Weights of a small transformer language model: 10 heads of 64, MLP 1792 SiLU.
Each number is 500 + 40 x the weight over its row's rms, rounded and kept within 0 to 999. Layers, rows and columns count from 0. Numbers have three digits each. The size before them is the row's rms in percent of the matrix's.

# layer 6 MLP up, 1792x448, rms 0.0682, rows 593-642, columns 320-383
101:462496515454422523467503431559461493484541527506482458449498532510502526511494507487526480526481466580411467541511520471531490523530509474554507504502569569525479517490474490491439485495472569
091:509474529528531483582516490513515474513577396519455521496544553516515513490523508495546476519498473542478524548547443527509518505473529514479496461521527530528551519568495516531456481555468493
091:535445503555573581456492505469495434463539555573443579465566386506557514544460534500553574546501505527516484513474471527539423492437432452506491462487501454508562479531525440494503506496453503
110:439424571444542494492484484493446484521456478525494552529522558525493574516465434516455495512483520521467452456531453567471469493471540507519462464499499482446421468505449541531492461538566575
102:535535459455551515534524486479493440472475514555509487440539497458541552525506480404447491470423557461488461491495580556507510489533472503522509502484490484489506442493573459522496564563424439
079:489516470518524524464486498479480498452494552497539533533488461513471462550544452469451465465471529396492500505494519499529484475467487501525488541531507534576548499440460470489467537521564548
073:500490474477495489478491489497460527496480577555444507560543518430473551453579481556472509495483457439561477540453463534470464462491507457530456459498520476501510496453495450483541534484473401
087:542555489537453470429384534492556532554462475470457483406566605459452555400525521505537547456502514513416542479513513462478513486496527485433507540574505483483534479505522487522456458562572484
094:494541545416502490511516474486538461491519473478445553488500534399465498535554474482525506494527513526522612488557493513517522459514533505473500571532512577542495497568506453445553511433489430
093:564412511560509465538525606447483466505540546527517553487510538554518495502499496391495459438529504474543438523434518578518462440432504505489523565474533527483497548543422471514487504549470492
084:433480504498496502461493481512431550466526496563512517506517424491575545595470472552541504462547414506486464555493476474511516526532510579501479537428448571511441457476472561633465501450482498
088:517476480532476541426468480438532581501512562465449469487463559463557494527453442548561520516521497529514548524471510419469524438546496481505497477548418524603547501468488551501524495506544498
067:419514552517515481459487492455496515437565606567511497508517497487491435459547512458540464473499551505552568473492490450489468477495531523501408545501516504557431487540519458525530455517545569
080:516509488546507462457530627505439501538547539512489418468450590443478429510539524457455550456464554515550481471444503529529477478468490538493494541498578592436528537502459472533508520466525524
072:506521523422483493499462518538427537548469551499526561480507571488500540455493576532520485524505466501518522442408422577462549600501462515545517530475473559526499494469503505477439538512465477
103:454453481461520498522474544558481445476457480522418488501530421452543417428555515473545487470471502491521575567519565526539496416555576568521532529477460550558525530489507480533480527522460446
119:593546463498511511440530528507501543512534475525524536519463528449422453530456533487481515506491480446486471467566532477500500510446493531463524485508476528513478501563478511501407543442580503
060:432495491477494498526460438486534560534447494534500511398538472523465539458566427534535469520542530556496529427457554440497535543560498539446547473565544457492476515506431502496565519528494525
104:497550540455607563520483567482401535477514510533461483487469469528494500577511429551510514628525491588468514495499412452528496458413474516512577504516517553480411543489508487508518557471483503
132:453503486475493534460513511582475508463481540488466554514491524558537467470434493553461419517550413495566522407551443512535456495461498466481555561524539512541505566442508531518554483485397465
110:419470467448482499478488571499546489478482416517512518539522576461463477520526528507542650475510447513468508516451411475496535502530601483512528502501502431587435447578553481486499461538454506
119:473487566415563520610515411412512447463507564442485479475444591518465516467448413505572486483486443478502545508433514575471485545559575495544485486459460441557459412511533421520469520524484504
114:430554469462459485455504437520473548520563502637482493541524513542465525470533459525509515459496556513462477507476531467480507471577476492513411479515449550515563505477474540526418411547515533
112:466495494474513491584519498547410529508453470458550483422554489520515578480550449490479517408494485540507492475502502451540559507486496524481535526526512437561488423459421496494447521460500537
063:622459520502449500444517531464474461512468439461514465569497468527473463527548497455476458483559506420541453545574470613560502543534481470461537509491456453511524564486538480498499458502525483
128:504533514516506417527541464459580483440559519510568491477586486457438477581430508483442540453543529578517550486509441545486549464526476469458552425476477473470496410458482475449513465468458524
087:430505505547503439541553483409468488503562472498575518517503497526492523486491514490561498488521557436500550527536484528492453521473467488470460526484514552463441488554510529458469495526470522
110:551536476513500440511625516491501518487455511514490466512562499467521448475495552471465547525486553496546474542503473486446518403561505529523535476470508519527557451481493448530476543512562498
066:468510517471529574497470498480465503485528501489491573458447447503443492396504494468457544511434475543527568441511518563502539521457485575480482418526488474474450516371490527529446446496529501
080:545528603582533495512529553550499512522492524444470452547524508518512450493491568534483590552505454541484529512523489489479475451454533473452487523481480505496512488466509474488517545448559600
092:570543481450488500455583486513523527493546451495514476531550482581507487477438497515476489392545509512459527538525451523573485564460481516501455542437431524491521540501578516567521504529485445
040:470622519428561455500546522526462582511511530464547478506465531473494491537469469526548491530536467418486551488491438547447479489496556534488500565489485515497428469510465435553495476474431526
058:471469384516468526480430452532517485461504481488467568494413478537468480458491443474514548463491545443534565460441474477468510555540463442446483454592462461479496542529562539546538489556560461
112:419509513487483495565502529580484514521485476464513534462442496521408491436493504514494531569400485588481443522486396487540515506489490485448532447514512514473422583445466510466510461539532502
045:515480502521580468448531508505545553448541562454456560484476485496446468551512443453547437526550405505468583517505464490423508509453518521442559503543485497500525454427500516513461498517497563
136:521465485525528486437527449522514435564492528502481409485578518524478425502436448416537504498519519515450494484444480483528493469486483543519436474519477484486437488480470386552558514527452515
126:560452523488511466430469576508531503483494577454554473493520533552518510480540500508481446513524553524526542491518489544539455564522520451476510482479495530553555562484485482453513465535499551
120:463538533478466475453506573486535455469456535477463510437458506461476495444593566515474484510477457472488541494547528517510517468510482486537506480442523461554472527473491513489469489431560504
125:504486434495575459422519531463530487424516542505471483514520448528531379467516580443495477484484430521519524480557503504467574467611438461415453473576453496539501541545550490460437471458545506
120:573475528420454467524448546483505455510467547532476530468513490451550555549568520528523514469506409467494476516506465490487547403528537497505489497478521553570492489500497503519529513605490511
084:548524494508528488458476494476501549530466487580487566577484443532490451419534528493471529517472517506509578456537452463569429504532496489497570466486483537430479425509457497494545465502491510
106:483513533455574542466472511458488491522557507508518517487479465533530525453448500531537464484504526548452482516478506575456530515480537495440571530548471511523501517517498504517544401578457505
054:429484483470550449528538483536456473476452557536469435438542470469498543457491429497527502520480452523493542472504459463484519548583545463457545502508508550523454488462558560494482575449530517
095:492490485572475502543480515499559545529508551519541387474552493555482519479472519457546425542501489520495425488490487490465510554524494487602523481540465492537533489531527460523488492467495473
128:462533572512515502453490486486542564482602447507527548461532509537566508509485525475577501498466527565556434529507511514526477511524527481429508523525524491537434520430498427485506476406536508
058:465512497539488503505530585536458523420502546531565504553513531488524475517508445413432493517519582409507522484512566437481553512489467456464489551505511514488499527528496566503537515440438489
111:537489489491418404508519547514437500504473526489519489463489516482520432522517406527463456518542495434493577459506474447463560565426533581485534531507483452554565526495489439532504504497554464
101:431516550519495440456470493531459492522557460390493513564489533452512534467475451539482423555524435527531566530472485479445449554495587571503499521532560531485481487491542557541459471513479520
076:522495520544569515430414504534551475468356461553501524500523532502497519487515464430550564588525526520528484532531508538487479411457508521518491469445537534549553498477515480441412559510543524
123:530511554482535496496497505501448499496459566485522407463537473470460475488507579508482506434484503559473466538559504505501546473491489472460466559554518405567424484549433487510447415510499529
# layer 6 MLP down (transposed), 1792x448, rms 0.0235, rows 593-642, columns 320-383
097:502545490453532497451486488437549634521504497468491462499476473536535487451449550477435588515567489458538560470493546498447504514562537500547501474560416478484502440557445483502470510468469507
091:494453469544562496474491481544478501483492510507459560508495473538468560513450495506478465485401469473530473492510523529481535416470521476493570458497550537460510526506529519455491545512560502
088:457553553448471456467471445480485430469504485440528443537521471498492535507527541442527484480533571443543511489487514564529467497446453476522450515470549552553597429567507465483507518617529475
105:513479569536459523508564435496529434537482548516503495520526464526488505527535538452512460501508532435466447493480504550505418473439567491488516484504466549487471455561527441509495514480453500
105:508472521470509516463503387483479483499549507532528450471469414528584540543486464558516486499519575504525520456457522491529521500509546556543471484563407575501599532518458478470472527494535480
078:471459523499500551507521462472470477463540472485521527516394504535456511448495466548457434544576470490491521495534547500575510527504526514524495471597520532495554425508488477475556541487479530
071:471537516440518518543439547583515448502540487411568447551451453481528419461471469493537494440450561508496635446495521547553536574521478501471551462532542555514471542526564518520423480481538524
082:579432504496487481506592512489489475420559539558575496532429504522510484562521473542513427496509541524524496533496437513480515493525416499557472515441537529535516503484495486450474521478425540
094:509419545517433526423545483491519467496433555592541487553469537552580519487585542499474548505539519498488581434503549540516496463472469534492430468537464492534499485559459503489489437475598539
092:521545519505461480550435533545483513420501550505517512453509463576439509456496541510621518456453488520486517559447533431499435460490571508481513533456532528532525537520536507526523488425506500
081:455504514462524581455477443513462517496476485536508515508532509488531567455446536564512474548541495508486509503568546484530509523598460435469427437497477542539533479510517478548536453480518457
082:550488542484516496517443522489493427505469483490558523504537450488438459491515475479511465457519548498509423475509474577531474525521559513449443511445587492480463527542508368509516523486451517
070:522515517529539510515489463516500471486485488494534427465512515462540486493471452398487413493559446596482564458550523537519466500508417471525437524505398438488502455550574473561470507503519558
079:441466429479469526498527584545535505536579459541538504497501557499501484461495589462477483471509461547563539505530458515490458491473508502556487540529513474463488468537508498441523500465484543
069:533537483588552523537502522484530467429548502473492505437521477522491481511478400550482489444525461557484465463469567462467506443474517465460428529548522400440529486545418530540486576510461531
106:526448467527492543484526468560423472504511587488491541526517502533532480427466465529507560552508495519515476499462588477559475473541441490506528535451446532486500482560504503491483466509538560
117:533446522533545541515506481504483536488444533459421524537494543511458506469527495476415496576498533518511423473510503554456445429504461468485521435529474402555455446474501518536469466526507457
055:454493442453597506498507495521526461494589423474539542531512520510521509480450513569484507467489524440536471458543530504499515423494474496441464572438498597467490563412516436552525573463532508
100:470467477506517538519621455469534453463530510509527480501515570469476525443547530501482527458526475512476485512487561560509577578535433485501454510502498497522530517532486546478446529512463527
137:543526500507491421481519463536516543487494452486553459511498586547548485501414553547488479511507508530488520457580564506437465465521488471467508540524480474628439489554480478560506544428464538
112:489532483502488539459513485502386514460577541522471452534494539555495474532506525501558426516566525516434501519484480489400478455460501513484429535515520572479555519499543558486487559503551514
116:543457474508517537601527465401526546434453540553460475496535505432499528513474498485562510545419430532510469541484515507437396471483508406462525533516542511520520436554468437543473450466522385
110:546496535518532574528498660550481531446557503600555502505461494479489489469446605447436505515486527504539481493493523479476526492544463514537491498392574515504467559474477528415471546546512458
112:518524465476510514512416503505563491448500494559480501474471523468523513496508510488511489502525437565541517485459489414516580495462422478476414524599527474483555503518520501478483497525472501
059:459493471459449495497507567533530521480528515541471504448473498512488514508433478576481572536520481564407529493441470429464518483531500508537484475499528563515470431496458498478484535491479522
134:493569508505541461563545515451512525579530525520452515493605469473474476553489475521498496444452478486576493449540482514493468479447389548501501538495513556555515509531533519472582508464504538
085:499550484456463510412500415491558607518493492520473476540529511485527506536510488603511608458572466519525524505483601431508466547543508615508520509421520495471474491418494471456524561499497534
103:548498533531480484524389469520508502506522482505514523523501520517444501586477488518514520523496491487461463556491487487505485520423458499503411484472433461515445459557473535477532513512472470
064:566427403494381500480520487479532436474458508547489490515568518486499482562465503529482510454513501522483489519500476520466441473528497439522465571452534494504482471590522398507480529474540460
083:490515542509511482493514460507456562472553537506477489475542376516514535475515490495494519516495500512453493493430530501518466478496571552480557452451475488493504438481463523558504484552522478
091:589540498583439517541555508469487496516505450437454420448532429576538496434499520469468431431476521467522506579514551513460471544515511436498480436494487509417452519444534485488498574539522514
041:525477555449497509574461472477481425450481530478553474498483519491494509502532499519499500441570503542515580556545503467507454481503513443463514601543481486528581475494506433492520573503531438
055:494529572526486463523550575534495542486515520472526442498566503448490520539537560517493438556507466557489457503577523470538485516459545555557480489404537519548513462512437495470483534448494571
106:527503471405469454545450490472464473503474500505504468451511498439518467439502472456501491462488477464554508541450588516479526466535445513492523473423488494476471483583502515537503539497457541
043:537581449565502527505436502497483473460477524483572542488537538482510501407488497450486516465504589536483426494518497477538534467595454505520443535511448535487570506586478484464518458450511543
145:530520495545540465508545479515494501522520555456495491497524538496448536485454453553554545551435533481513516463551482452553560470475526468534449539524533432377481498485479452438512598496529526
120:468562500492487505605469496499557492551554463430554524484541443487485502505473533502485493514420547476501487390438512496571434500524528486539502457530531558473523457548455536467582446568477491
129:431506525474441528505451555537505481508457487435463539464464555515443527532512505468475462528491526588557519469449512524507530476514491461484414477540494488468455528427549485492578484537540475
122:473557470541506492468484563492522574514520509478465507501532488484511504531474449445422481528567447525560474479511508525534482474448513501494523498493524504543495544513417462495510534472469499
126:554543446456535512492518510449445517493524426528542537567506484445565512575491465491516437480498482488499454475460491439426555513543525532489537485542419551472564560483460469450491458561566519
082:541472531490470527482467462547556442583523534490446537490532490468442502503409553493394497492550511480476518510465480486501469541500435450525369430527551505571521560510503526431467533498471517
107:486479521482505456504494537490475573524418533548474485563454429487441473458511531518553502497511467492498520429492488495567455509524494492543539485455591520516526510520560458504475526486448484
055:467533463498548498523476446521517545525464517501506511490467482526534486504508494473509475526503517610529450413496497477502497552476468454498553478551511535596499491514556439462497488459575559
093:528514476517503491559405525527482564511464484482504469510514517491440447530506517497511495469519438469551541540501498552473537485552474487544543449494461513488482494507454554470505541518631553
127:467461494496566472512462532510435561500500528504416530427481507539450473510546489515515482494482465458479619544471543490441522555507459543451458494468498437579479558528584453546570567452517535
058:544546475436511428520462531428564509579474458422510516514538503495523485520514464586519467468546363513455538470543475576530400375510426570483521523475511554488461454496487450541509534510554500
107:507518546459543468486473434520474480509480526508522474551532526492573461454557516502506501496472582507462481497538545508490490489488512504499553479491583480480421510491569525483556468555412523
105:528555500494520534456486471492454511483478505583560541493496463470502461526505517551479536527550468499462501479430530490479427498591501463522462449476459521548489490565501423434491552456535477
073:454538496502484498538537528495468535497584568468501544480554469485481531438535527553530488413477489434495584530523457483537550609484524431480566485583456502506490504508486497501565504480481532
124:533504549475538565452446519468541515460522486460495368529495491437538524506478524482422532465484544459482538507481454466499570508507481433521496508475513495548553489533495503472482447528455517